Each number is 200 + 40 x the weight over its row's rms, rounded and kept within 0 to 999. Layers, rows and columns count from 0. The size before them is the row's rms in percent of the matrix's.

# o: layer 7 attention output (transposed), 64x64, rms 0.584, rows 45-63, columns 0-63
# v: layer 7 attention value, 64x64, rms 0.308, rows 46-63, columns 0-63
# up: layer 7 MLP up, 128x64, rms 0.279, rows 0-5, columns 0-63
# down: layer 7 MLP down (transposed), 128x64, rms 0.321, rows 0-5, columns 0-63
o45,095,163,167,137,213,190,179,180,252,195,181,271,175,203,217,169,200,163,206,131,108,240,154,216,199,294,245,238,101,162,203,216,220,259,207,219,216,178,281,217,204,173,250,170,190,168,144,216,216,186,193,254,244,207,162,206,175,177,123,256,217,246,247,199,215
v46,102,211,198,235,214,212,237,201,155,194,238,148,256,209,223,177,206,66,204,181,184,221,207,243,255,136,160,216,185,117,234,241,176,227,216,186,209,153,229,252,224,254,267,180,232,250,242,202,189,239,197,187,148,161,215,218,123,125,146,220,234,141,164,220,207
o46,112,146,202,241,196,212,212,201,230,208,176,219,215,197,145,192,193,289,219,209,199,198,140,243,269,238,169,127,233,244,197,178,199,157,226,246,253,269,195,179,195,207,177,177,170,134,171,133,171,257,211,227,158,178,284,117,204,270,130,248,146,227,188,186,169
v47,105,216,200,164,159,176,194,200,221,205,207,222,198,236,165,242,203,196,111,250,169,241,177,141,251,226,172,191,228,146,214,272,208,159,142,244,150,245,216,197,234,153,247,216,200,247,97,232,255,190,186,284,171,156,234,245,158,179,253,202,190,213,221,202,102
o47,102,157,209,169,243,144,154,243,115,192,233,176,110,146,233,222,253,194,190,220,184,161,178,199,211,185,191,218,174,257,247,140,250,239,264,215,217,118,169,185,219,274,144,145,194,221,245,208,165,167,176,159,256,235,240,201,164,214,244,206,202,251,204,196,272
v48,104,165,186,237,255,171,208,118,117,186,179,212,147,231,259,208,147,205,232,225,235,254,232,256,204,223,226,193,207,113,261,181,103,160,223,200,117,240,189,193,236,176,268,155,205,143,229,216,189,263,242,173,164,187,220,190,210,154,220,182,204,219,237,155,208
o48,107,252,213,168,165,252,211,179,251,260,248,242,237,241,126,175,237,202,178,224,188,217,221,218,276,183,146,193,246,258,115,171,193,204,200,279,266,195,197,200,168,186,164,219,167,176,213,122,214,153,131,261,226,249,171,197,161,211,172,176,148,152,139,193,188
v49,125,170,220,250,141,223,178,163,156,250,218,207,166,102,227,198,182,233,188,185,191,134,222,246,188,207,199,123,237,177,231,273,283,206,190,237,228,195,227,283,240,97,264,195,179,181,220,229,197,181,158,153,231,193,186,166,173,156,182,222,206,146,243,166,242
o49,097,230,182,142,150,218,272,183,206,167,172,234,196,263,149,177,188,207,182,283,187,206,244,161,215,218,150,238,232,218,162,170,172,159,189,148,199,207,161,88,273,226,127,176,226,207,191,169,221,143,269,249,200,228,154,194,269,208,203,170,266,226,234,209,233
v50,107,235,116,220,215,133,176,207,253,302,210,177,197,256,193,224,168,147,175,201,207,150,156,246,180,209,220,252,213,139,200,216,165,169,186,190,266,218,233,236,225,246,191,115,181,277,216,263,233,202,126,222,136,223,215,207,233,184,211,216,170,129,168,190,168
o50,117,195,249,159,211,221,213,201,133,153,184,183,238,182,182,275,203,274,189,117,227,223,178,199,240,147,214,143,234,260,151,226,212,278,232,201,248,246,172,171,144,160,182,177,163,223,156,96,216,238,179,228,201,227,209,156,161,244,169,174,257,248,248,192,176
v51,115,213,175,165,231,233,166,156,223,232,184,229,243,150,212,179,292,202,265,194,232,139,217,231,182,182,173,181,240,127,174,143,211,102,169,188,169,198,205,176,242,242,275,284,159,174,212,138,182,152,214,138,206,137,249,206,214,232,215,220,196,209,205,217,279
o51,111,157,204,224,216,182,205,116,183,234,208,266,241,231,146,268,179,170,202,210,172,272,265,304,174,169,124,201,216,191,207,221,180,149,241,204,197,239,152,209,245,196,201,200,157,158,225,246,160,237,95,213,195,198,203,167,203,171,164,234,222,133,244,240,169
v52,102,223,277,223,226,132,201,228,211,188,127,170,243,219,189,175,177,202,136,218,142,194,229,174,207,190,142,192,175,203,281,147,216,189,208,133,124,219,178,238,183,263,248,209,177,228,228,304,207,246,96,217,192,188,221,215,184,227,165,233,273,220,193,227,186
o52,114,170,147,232,233,166,190,230,165,231,227,231,153,160,209,239,160,261,247,117,219,200,160,248,240,141,171,140,205,228,264,231,212,196,202,160,181,237,203,169,160,176,183,237,244,245,198,58,227,199,190,219,182,249,196,221,205,262,251,177,137,191,253,180,185
v53,112,237,152,177,234,238,248,213,212,218,212,204,158,269,228,192,200,184,218,214,185,156,199,206,207,196,157,228,165,200,247,172,243,283,272,165,135,262,149,218,230,126,155,198,211,256,160,230,123,157,182,293,184,133,151,241,189,224,122,185,212,240,184,199,180
o53,099,148,242,227,219,134,168,303,149,171,238,167,191,204,199,238,157,238,273,233,242,194,178,199,216,110,271,187,197,151,211,255,215,151,194,172,143,145,271,158,164,236,198,188,195,260,187,212,216,196,213,171,211,264,209,197,184,232,205,177,117,211,246,191,150
v54,100,231,186,189,249,133,170,179,226,223,264,192,145,197,206,226,136,188,212,252,209,230,168,172,185,106,178,99,200,225,226,168,254,248,124,237,215,206,180,195,276,202,209,225,216,120,139,258,212,201,194,242,230,176,152,221,192,219,182,266,244,144,236,205,227
o54,093,166,172,188,185,226,204,237,167,176,207,200,179,244,265,156,222,184,216,229,150,137,262,168,204,150,103,259,167,244,220,228,155,162,213,237,207,182,173,198,186,247,171,202,208,227,229,150,216,223,168,221,288,144,267,223,202,146,316,204,252,172,173,177,155
v55,107,188,206,175,220,172,216,161,202,177,112,148,257,151,257,228,218,169,162,175,175,223,257,177,174,230,197,203,261,189,127,223,179,219,191,247,213,249,251,169,194,179,76,167,226,163,175,247,269,226,226,261,252,182,240,236,186,242,238,210,134,147,195,223,212
o55,091,202,131,262,260,224,226,218,196,180,265,232,211,148,233,201,179,246,219,158,225,178,183,227,142,224,225,205,119,295,250,205,183,164,151,184,191,168,194,260,156,222,220,184,198,230,163,170,223,171,174,177,161,220,91,196,164,191,208,279,257,223,233,149,149
v56,105,275,235,219,206,209,224,163,183,189,233,234,173,201,185,185,217,258,147,175,233,158,177,168,208,181,143,120,224,205,169,211,241,287,254,287,141,187,207,228,154,223,197,166,223,109,243,235,242,166,168,152,211,201,185,286,167,198,154,155,221,241,207,133,219
o56,098,180,233,193,163,192,187,238,160,226,186,178,162,164,237,123,197,216,213,273,148,186,185,200,186,253,188,208,157,167,179,205,172,158,174,203,289,281,263,166,289,202,220,222,215,200,181,202,204,152,286,136,215,237,114,146,248,231,268,218,219,153,194,175,196
v57,097,145,226,195,177,212,209,216,161,203,173,253,268,127,210,176,234,146,275,167,261,192,203,226,203,271,174,167,279,236,154,186,160,161,221,117,135,174,195,164,218,241,169,201,197,174,216,230,303,127,180,153,177,208,234,223,156,210,183,243,205,247,190,200,230
o57,087,232,175,275,235,231,244,211,172,237,160,190,215,230,164,199,186,234,178,217,139,260,242,206,222,144,197,160,277,264,211,179,238,177,176,243,207,235,145,196,189,125,255,222,223,107,187,161,186,259,172,251,105,207,141,174,238,198,210,179,132,165,178,204,203
v58,129,191,188,218,252,193,195,235,208,243,135,212,163,168,118,185,209,212,209,185,226,236,165,133,202,207,216,170,203,214,165,220,184,257,193,191,240,138,139,209,271,141,219,171,154,213,250,155,217,215,282,152,252,196,204,218,168,169,249,231,164,144,227,327,155
o58,099,258,237,222,154,166,182,175,197,162,232,263,182,282,290,130,180,186,184,275,111,171,179,219,156,197,205,227,214,197,286,164,155,221,232,226,138,229,220,189,153,204,220,209,256,180,151,234,252,203,190,180,235,196,168,200,175,198,184,155,207,216,192,104,244
v59,111,274,208,214,222,195,297,204,279,181,197,229,128,220,176,239,159,201,189,209,145,209,224,159,201,218,192,202,203,209,231,242,182,224,174,105,235,202,211,189,253,230,156,229,210,192,223,216,179,294,221,176,181,176,211,96,116,222,211,187,217,143,240,138,150
o59,103,208,244,142,203,180,97,256,166,198,137,216,203,210,193,190,232,215,265,167,230,147,220,193,162,168,131,172,132,196,234,308,223,169,186,184,203,142,256,171,196,185,180,130,250,210,152,178,179,166,193,200,238,253,229,266,226,267,215,215,239,246,207,225,200
v60,120,134,161,176,203,216,200,236,262,185,201,197,215,192,133,182,266,232,175,242,157,208,131,102,176,230,173,272,216,139,212,241,225,224,247,138,234,263,180,211,189,138,206,189,226,255,247,229,216,179,150,266,148,233,201,146,172,196,196,155,200,264,198,245,166
o60,132,236,235,175,188,120,209,161,187,206,189,247,175,195,227,232,187,148,166,165,220,228,153,225,221,225,299,211,138,199,188,241,196,192,155,200,183,86,237,258,163,215,161,162,219,192,232,230,194,216,222,130,183,236,133,300,188,245,170,171,210,251,249,168,238
v61,091,207,203,237,142,204,210,173,218,207,163,149,231,253,159,233,210,149,248,185,157,172,184,207,174,173,184,180,287,181,172,203,110,219,241,254,129,210,289,196,110,163,242,166,182,249,219,228,209,211,230,154,150,206,215,218,234,172,182,291,227,193,181,211,281
o61,099,210,183,189,150,247,221,137,228,131,180,234,202,115,208,159,238,221,146,192,254,216,208,234,284,269,208,177,183,189,221,185,194,177,221,214,284,255,121,192,232,277,222,183,165,150,163,192,187,189,203,287,249,172,238,140,137,213,185,212,192,206,168,191,159
v62,094,184,195,172,255,225,250,268,137,166,239,181,193,205,193,173,204,153,132,191,190,150,209,287,227,184,225,187,232,211,185,229,155,136,206,162,183,271,281,213,193,220,204,219,174,200,158,240,156,203,166,142,226,247,200,223,169,133,143,315,196,246,200,188,254
o62,090,205,222,261,92,178,174,159,218,229,258,255,233,218,156,207,137,273,174,171,235,257,240,185,176,212,171,156,157,194,195,236,247,196,143,178,244,233,141,176,170,147,178,219,219,195,259,224,236,203,198,304,167,186,224,192,197,209,151,122,216,194,217,235,149
v63,092,157,209,279,284,227,196,147,177,230,122,219,168,222,178,178,205,189,226,219,201,236,219,185,203,194,99,94,170,221,178,159,245,143,230,127,210,197,206,227,221,174,221,223,250,256,250,221,191,175,180,216,262,177,192,260,214,254,233,151,148,240,166,184,185
o63,096,256,184,239,122,206,151,234,193,167,237,279,171,229,159,260,228,189,172,184,148,193,231,234,150,178,223,208,232,199,248,241,200,211,182,236,197,210,175,237,260,244,122,252,169,196,186,214,147,212,253,222,74,183,233,172,193,211,97,197,173,170,220,213,194
up0,085,154,250,157,144,230,192,208,218,205,262,143,197,229,266,222,227,240,244,254,215,183,89,214,194,241,199,191,244,162,253,197,236,152,145,181,182,237,180,217,162,216,147,138,187,190,203,254,207,239,219,179,262,134,198,173,254,214,140,164,135,246,160,230,169
down0,081,207,174,255,245,144,175,255,222,251,168,262,214,216,167,175,139,208,196,222,218,231,234,213,200,208,241,117,191,257,164,246,142,287,220,197,275,205,178,179,222,206,231,218,225,161,132,175,217,122,193,188,100,191,228,175,219,154,154,234,236,156,239,155,190
up1,093,191,233,201,224,246,234,130,257,269,237,169,167,120,150,206,154,176,123,203,180,237,238,213,204,276,253,220,186,171,163,148,161,234,218,150,162,203,252,243,231,176,117,204,190,240,198,262,177,210,213,181,217,201,171,193,147,258,149,181,203,254,150,222,256
down1,091,125,226,191,219,168,243,182,204,189,156,226,262,254,162,192,230,251,180,143,250,216,218,194,273,148,125,148,252,220,178,189,159,181,200,203,246,167,156,114,159,132,247,143,265,200,170,163,242,267,166,206,177,233,221,219,206,237,196,165,224,221,238,192,258
up2,095,200,147,171,196,246,271,199,259,259,169,167,149,212,209,163,227,225,233,160,254,262,228,204,157,170,197,203,272,243,258,184,198,177,230,124,134,134,185,151,176,150,218,177,240,160,169,212,130,227,248,221,276,190,210,123,147,163,190,199,192,167,189,211,219
down2,077,178,212,148,257,170,211,186,155,193,188,209,237,218,168,265,177,143,222,162,188,160,185,210,282,155,143,284,119,201,100,221,219,202,163,211,211,132,254,198,214,188,242,191,226,231,250,152,194,194,226,147,207,242,106,245,231,245,233,215,245,207,205,215,228
up3,100,164,124,180,199,153,185,224,198,278,132,246,204,208,228,168,245,240,218,252,161,142,210,199,178,234,166,181,263,234,207,313,181,270,255,200,236,201,219,215,241,235,185,191,212,226,178,157,184,149,138,130,234,167,125,195,233,206,221,190,195,171,124,215,200
down3,106,236,219,191,273,215,135,134,289,189,218,185,209,240,196,323,227,151,147,199,213,208,204,176,143,179,204,267,206,142,167,220,177,206,251,230,200,171,164,222,122,149,194,138,178,204,221,185,257,222,153,224,235,209,222,268,173,164,192,237,200,223,141,180,213
up4,139,243,189,97,148,221,209,248,167,228,243,149,219,187,133,262,237,203,135,242,165,212,244,215,171,221,238,163,253,282,242,183,164,193,246,168,169,124,235,145,180,190,245,215,249,171,270,179,183,213,242,215,236,185,164,256,196,209,212,204,133,181,208,202,153
down4,139,269,148,110,235,214,205,188,171,210,148,264,279,226,198,209,186,185,256,186,126,193,196,120,163,207,189,177,219,145,250,231,253,194,154,211,188,153,196,197,168,219,207,229,274,147,264,211,193,171,115,213,256,168,180,165,232,277,222,234,187,201,209,185,224
up5,075,189,239,345,192,226,210,162,221,222,192,237,184,201,230,166,160,195,229,246,180,122,173,126,243,182,235,190,205,168,209,181,136,282,163,207,263,185,170,120,242,250,191,197,174,226,162,195,150,250,207,167,172,215,290,148,200,216,201,230,217,188,188,200,206
down5,100,265,202,136,165,230,129,243,163,228,204,206,189,217,202,223,145,170,206,209,293,166,203,196,272,147,197,252,171,211,135,216,236,251,193,206,158,149,233,226,187,167,204,164,233,213,249,217,209,123,189,196,286,178,105,241,227,207,197,268,179,175,236,185,151